python train.py --n_layer=9 --norm="layernorm" --positions="learned" --qk_norm=false --bias="all" --init_std_qkv=0.0136 --init_std_up=0.0136 --init_std_down=0.0 --optimizer="adamw" --weight_decay=0.16 --batch_tokens=65536 --steps=9980 --dataset="wikipedia_en"
Each number is 128 + 24 x the weight over its row's rms, rounded and kept within 0 to 255. Layers, rows and columns count from 0. Numbers have three digits each. The size before them is the row's rms in percent of the matrix's.

# layer 6 MLP up, 5120x640, rms 0.0259, rows 2316-2507, columns 192-223
101:070088141135134099122135121144144145109117138148136171148141128116119096074114138153134168142169
102:141107133137145116151076143150141158138146092129124089139147117129119138119149101151151088083166
097:153146147097117055144105141106103121116149124089181133166126097075102108103130118135125166102166
108:118134148124115112118180139142115127171131148153140065127163114083127114111114122105123149140094
102:146148164117124143159147144151152135103144148127110129122129084128151127092093118089083134147136
092:158087135148155115126124114077161118132136141126184150156193129129145139101147125143136172116143
108:132103141114162123125117111163149126131146084087143163147090126117157146135115119120103148107077
114:122109171081124069102104130080148124128158097133109092150129128134194102080142123121114133142150
095:116136141118129122079075135124120102113144141085129098122092098139136132072119138124099142113103
087:118134121182164120158101140090143178124128106132147142100168135090095127112156115118110141092181
049:152136108116146101132107152118121100130080116101148155136155130107120108099167105149174172150100
106:145098102111146085106122107110144099129138148132095115160135104104090152123089089134114162107133
133:192066102088123143137129099110101121163141109121117090121132112110144096122061131167103130138131
053:149085140124129176123102132111171133158139148105134076167126120104170108114125105112106100107117
096:150117096088137107166195122123152165109158107119116086110122142120136125084104112137106112135132
105:142094113171131140162099146125130141191160150128144136141174108139137107108114108092124092145100
054:164113133164150125172123121127165145136132086121133119134141093104152082076126116169113113126157
095:122159166097118148137104155096140134144144085095146122122122113116107058083130139130133141134148
112:126129123076134039114141156127149160084125136155113143130148118095150152127113116116134166165130
100:130131129114126141124078072125120124118166109139143130137154119127102086123149108106167163097148
163:109157128087126110122074175123152109117187131162145152145145163081126120123152113121120105098119
116:158143120125119111168159149084096099142140140128121142104140128083110119144169118113129133115101
114:125148115106143095154155153099163140133131180113142139179103118104116114093147117176108129134131
093:163114104118108106111162105138151160129134143130116124129107107157173101104086137119090148155163
087:082119143107116101163152123143126159129164142071127146133127127117104125148092118101112122139096
100:120138126119182095063101175109172131129126119135107132149131103173161100132167139128120135124145
109:133146144095169133122105101107132135142137128150089127088113130113136097104155100154114104094111
113:137086160141147103115098073123119145154136097125115111106119109131129124127115138106091151143135
106:163114162154123163103157132130178098137154112107135134106118101138150123134123052126143178136112
095:106085116122125072150098106141102136186117056106136102097105113116107105122110136161093095111167
093:136108115140179099160105154135116189117127147119119123175115130148131098095147120132140129064184
093:113147105088127094120125124094113121127147092141108106107121095140149143105149102102149113137161
104:086128122114117098120111180127135181148118129110128087132123125098126133118096124166149097126147
109:112156120131089135103114150128135155131141092116136134152142136098106099125090074133127137128147
099:112151118118096091089111085116150145137146126146119108140120129160166124133135127107155129124104
113:160120104108136103110138124123127111109124115117151107100182128139124129145133117160113134109143
086:117099081108146143143099130138160159130123092153146156134115110144146157145109155106162160163101
066:141135099087146132136072130109150132137128120130125090133122111142128066117133084099114142119113
094:124114123142162173179106098099128105115137089125092119151172113093114129094065126105098140107145
085:146135155128156147098117143131116109149148109110112084108134119144098118131135151116104106134120
102:145110126133159110133099135140159117133142168084155145183089129120124171126071134087105133107128
116:142144139120144126100153128163154139122118094117140141112160129108134123147130066090164128097124
109:166122158130123125159115120162129145085142142137144145138120116121120122124121089157138130120137
105:107144119159108145132128107115139114137133117107139121177155121126104122108087142151122135139145
094:143140108152138126123066142104181157144092143100138141150180102134140125158145102099127136102136
096:129084133113098172133130131155145112137157129150111136120156110089128120171080133094160105114149
150:110155136093135098125101131096131118164088132129134108150142105110111104131129103117114161121110
053:146101107132160176163155126122146135133094159076129107141184143145141140143134123159136127123124
054:170057133122156145117133090104118145160149120111115123141118108101103107101122096111116106130152
100:123126137133147125095171112151124109102149161163168136103141123150160141103173123139129117127120
100:096146141117130129132106151121159125109127120141140099171125122132156118126135124114125137133110
102:161141119122155133147135108102135126127135182143125059129125108174135132113099123142159168151147
094:148145142145104141143143098102123134169110098108120119094161138142174062108097125168136107113107
106:159136140104135179132133100167114110167140145148132115166115132123087151144095147122115129134132
095:113114129099121106130135135108177143099180147123129078139140128095136134128127096193120090152113
082:063185148133112138124144140132153146143109147105106122092113141110146108104127106075078156144173
103:144111171122119166062118126125178155097117114173157104139161133115125120138105125148144122092122
103:121099076117155124112164060146143165184148126127143126101133133089155118097082114135153145120099
093:160158131102085141117182117102146144185144087114132083129144118092132141124085093122042126152126
100:148121106150134106151118103120105099157174093148119120128167152136117134146110110154150128127140
110:131110126068172072118156105101123139119135169135123156134102126088104092098128128130114129096146
102:141120132177156131120145117113093108126144147147122113131121128105131083120152133140107133096144
104:137106143099139142112106059148112151129138131143143093077155105098156143139119129128129116130128
106:155119092105121134131142127123123081079116139143129124160101131086133164129096135134125162171117
096:106136141146106110124161136118142106124127108123117095152118072128101112138124122124127127094151
101:189117148162126128126158117151126173146125119147138116145140121132202086112124131141124138137136
096:143136156127138092123138115093167176131154147119124127112110133170157116102133126099155174114133
100:122101159178114101133153104129101109130138092143115109090108137073141138118114126163120126089115
100:124129124123091135110151126117166126139115124110139094135143136150109167123154120169127166126111
118:127132141133118073141111134142133153132131074141142112110125137127140130110116160162144120160132
112:118118117125153126165075103132175091128124090142101144115163112115161106138113120175140171102124
087:109102135108123141145090110108159151130104140147169118151117102132108093091154148141145169101169
110:179113139147158083159162142119117127121156087107085068132110109114183133119137117147089132045117
105:162087168124108126137143126106133120139149108126138150097131121096159114110134110171140165096117
112:150139155110068155136149108084114119119141113135140136171165108113154118125132112137144157138143
114:167132147106135123136118104137139137199135124131183143122153136128148113126111107115049129114138
115:175127114169127116104122131148143136119124129125129106121136113118123147114133099147105151129137
102:151115149120174071164133148096130130194135140125166108177133094136151117166123139141134126121131
120:129132110149111127119094131129136134185142127076170139111171128097103101105126131147083107142124
106:127114167138092085124079143106129140132107137086134122091148107124126126111133126119118147109130
097:107122130128128115098162120117132173127153149128131098109145122085147089137142075163119131152148
098:159131104099215118134108153122159151115167129109154140142129152085110096117138144155090126105184
106:101154085137133134102136126128160110135154093129116156129151116098091141169082115153115132131118
105:130118136101171108118162153149144154169133118149139125162117122104152118164136108176132134161140
103:142084198128133119152175152140152087171143128143087122127114101124136132143122137151121119066122
052:172116101149136126158106132164148144090126142103155062181122063113118087114098137177115175099162
099:119113101135133097078135094144147130113129120162102105147136144131154100125100124133072151135106
094:160118128146135102147148098127135160144122122121086120105125104103166121129088098134124134172131
054:189109137120117115133100100126190188116121125147144130115139091081115100128119118157107116091167
086:134154122128106135085136141071170135128120109081104130166138131140157127152118132160100174145123
098:123137136130113114175155087166151131153128096088161120114129130094134113148115081146066104156122
104:185073109136161098072133086101101103170145122134115127113126125105126122121109108132147100090180
088:136077124120136128136125146156131105142126134132080098132153109141063122099062151105105119137139
094:109139102107120176138115133132128117139126117126086110143109119143089137100094148126100127119123
093:102146135109116120154128173123133149128140156130108075110133119045141128156103174119111111127103
048:148096159100147123126107127141119156176140109125133131077127121142139106140142084145108087095131
105:150153167164142151128139106081128086141116123158171126069167107135174167136138119132174170116124
100:105124119157144116102100100126121163129108119113168146147136109128113167118120073136119137138152
133:133113167100107091135108145134134174118168084124165149148154140105180112099160079174093115135129
048:123100151079121108127116129174132149138152094123144073116140092116145101090160121138106128083111
125:097080196115118087096120135139121154122167113130166135158158143097160147096135104161129108111104
123:119102135090114099115121125130164111118142106131136133150174136105136133111123122134122101134104
088:151122153094102117187134132158180119116141164121154172130124133120112078159125126143128163132135
103:151090136126134131101115112125178110110145155107184119160151087137138122115121119134134105127099
082:124115117148126128124168135119118171108143097110124136115117131103124129098110121160105106112163
085:130133110126177174173163104130141087131137097128128108114150143122102133139142123149111119137125
099:132132104136143074107118147094114184139102125115100113133111119138157135110144139128148135102178
105:170105111134119103121171133109142167167138102094128053138132102150120133122151143178112116153119
102:185152139117133122141139100120119145121134137099143126154109115079100132121097092083100118135128
110:134108154163134141126129090124130114195156135110154141146188109103138131129109096142147173157119
096:152100127101130116162156124114108123167149097105116101086181102119113111101114115157083086115112
105:150169113132124135148138140159142104100135157171090129096153122149122129118115117104115154165176
093:147139149147205124100088142120157144094162139124150098133103118109128180127123141096119164100135
104:133131152129139138137110121156147122119132142085126114161108123104130134150053130152121165112144
098:129127135076115114134147093102110145130138140113111118103130128088122065099157109167104100107133
101:159156123144143143155169101112094119114145122103119163111101121149170088153114136135084096158164
121:137110171118124137171163095112136131135148084130158123122178085116157109101118158149120151111090
112:132104150138113146102134079130127148141142159154114098166154138103125133143120100163163134123118
107:110088165116139127100136113115120137120128131109126109135124132076156101133155140156133127132137
099:135114130157117097125069126110106137126126127103155123140162107147105147077155143108104108114143
082:121112152114073145124117118120153143115141166140124122118118111099123123102118099133140139128116
103:108112093143151135125124096139165142145168145129193144113141118152215106146131091106124160136100
096:137149163129167094146150121112172156150130147118142128128165137129170091121107135154125134116133
102:158132099099134143149126141108139174151126099130145121164118110079098087110094121166120135130139
105:109160123140138126098119142144151125190131142131131144142113113108123085134090145129140158133135
103:163132120110145153108148145149164114103137089110137125115123141134162149109111097172163135120088
096:161130122141138121137169127138161138146163133145125117133102099112152105121154102131136103074161
108:161157121086172139128103115112111101153138130118098117137166141123147100134126135128118152148157
087:133108133103107116140142116125127112133157124114154106118127095136112103128108139139107092128140
106:122100120139126131140096091139115124089126100143177108161166121114088111155129119120143145112112
097:146124137120104110155121110108133165102127124103134110111116104134131113106077116110124145089115
106:106101152161088109126107103142115162141144139088124137092130094143119164138067136150120139134137
085:164128128127116125121126117127112180135126083127129100117125117138155158063120152104125114119161
096:130105151112157136145162142129162127133122187135157091115112120121134129138115137097121163094159
103:113118130156139132187044111099126198094120098133158116125148118122107101147101099167123092125083
093:150134110102127128132097123099129123121118136109103100164114117094165097086170151143146180129133
111:130100129113137169143120132102138116099153119128169076158125134104164112122111122115117144109165
093:128148136125107104139131148079132140162138085099120082127131117129115103137151119142132141077145
098:120116140087168108085153092104122132142128141117152109109130104064157096160160132175119139138124
104:156142086113143123115113156085128153143117161152125094151169120123098143100121103116145122129152
103:171139117173136112142129139132136092125124154137170102161123109104156130108144112137107104115139
098:121087100179148173121099137185141127137119118086186192136142130115117087112150108124146134097139
097:094115101107143089103140096098113113129137121125119094120097104106102127107101097149126130111145
105:113088106143145099147117133094140117078140150116081113129113123058166129136135118206131135148159
062:168118144128149130122112108120096168131170123099087062129198115100134149113084105121092155118154
049:159111101144192113168121078123141165148129137089122119114133093136132130130125133170085145111140
094:137115128171134074108106160123143148137134140131125116101111124099168112124119108125118177139148
103:138081119171158119097114077100144168115141172115159118132145119134105121142114087121132187123153
116:161132110141130125099090125083151200162132128073131148127191100152119143089135118115095127111140
098:144120131117155145152131127107175137095131099109119124144133109099116114155151107155149116111104
094:161126111126165153137126115134155136084139118147166120149116133117150148162132135119107156131139
090:150112178112115085100141090136140133119148136073150132133142106094113117147129103143113127129124
099:176152113117117134100154133102111166138126142110133112156181136074139096120153119209115110089159
083:138145146135148112107191153139144149119131103116115092143134158141118146113135168120114134121159
098:121099134094118111107096137087157183112184137088193138142119126127140140062112127153147119125103
106:165136110146139101145123155159144140081124128150153130190113123135128126107146109128086136107151
091:146125111169124087104081114130146115115129160140117141152163124125098116128102105145138161129188
087:123148107133137157135156141127149176105155049135111100132152136132139150113141097161152173131146
100:175129110114129108082113069118104123139139123104168150110142112151123129156103113131116168117145
097:103152157163155149135109091086101129141116096076155163069121121109150114072138144123114156123099
103:126126143163127146141135112136114112154126107106137119099145103115100116119136117158127098115121
101:100129148127115140157121130137104131138128136102148155134128128069108131162116110075095151112176
100:162122151174187130103127105152155114129146112109136105144135144116124123097112129130054118125131
103:126113107108141112108123122125145124094121094100109111132141117150176123083108107120127132125114
100:091149134141173141108097157096140152133139107080159153137166136153161132129114103135135134126142
119:116147147134159129105122144126158131096131151132117135169128119108163095145138113167085165110140
136:118136135124182099110107141157125152111143109115154103112125122130152165123082161126119158144144
100:105158140147164175101128134120132103111126135126118161112118127060050135146123145150114141135145
101:142097091170148152152109114129126122152132118117161113117170123106122081122136075142094117091116
102:149131139127159115111073092168109169107101115130127136128158124116096126121175136127125087091149
094:115132110111114126117107095060137146188141113129104071109159115148183119096117139154162158107114
097:115132152118134117133162099156141089146113153082100133132120139113155103160125130127085158117122
101:161164155135180173167157108066166133195140127099122123147141128117091103091069131134128102138158
107:155137145077150142136126109145108143167110144131107084137105124071143144112146146176074112068133
095:129126148125158141140119134157129127129120119149174113125171058110121128157111094083107099103105
102:134107128127133103107129140125133129101159158129097133108146130090146128138102109139149165080104
095:114120118120122100141128128095131127114149137147167119145148131143127121126166107171128143133228
093:122121139114135117159130140103105153130124138144132111114128124070093112110139125121165103112162
095:123133161151163124119113153157149107130118134124145176128113106066135142135099125115161133120111
100:089125205127123130127129161131112138131132121122122130129170135116118109101111130151115138111113
048:122117088151116134149115164100165154207140081106118061144146112119151134146116078129093105100133
101:118111121098139125138114095098127117156141173108126101129157145137113056112119115126119165111122
095:135135145120154122126097158099107153118107124136107101156131137121173120119128113089136136107146
081:163131138099114133108130119133112119125149118091129119187099119161111090134125125147113091103137
098:140114110112145166147129154173155110145162139118145158101146111082103115119131108150124144117108
106:092140110125129137093163102125136103137133066106134148162145099123099119138089117101129125124138
094:132138122078134139162068159116137168167158160102139133158112126107138171117105098117098133152157
110:175138088157125118177111100155187119129120119119108116092150103129130124164137134109071160137116
114:128115136152105099089128126119128129135133117146114119088173112123170149120147078133170155159149
088:134151127170156138212139123128126076094123092159143114107131130112112144128146130144142140127124
109:087152164102109137105144117105119164092125091109113128120111114102136151141154088140135143111100
103:154126162096106131096070130134145179133138127132147130153091119141123121088150143129145151096137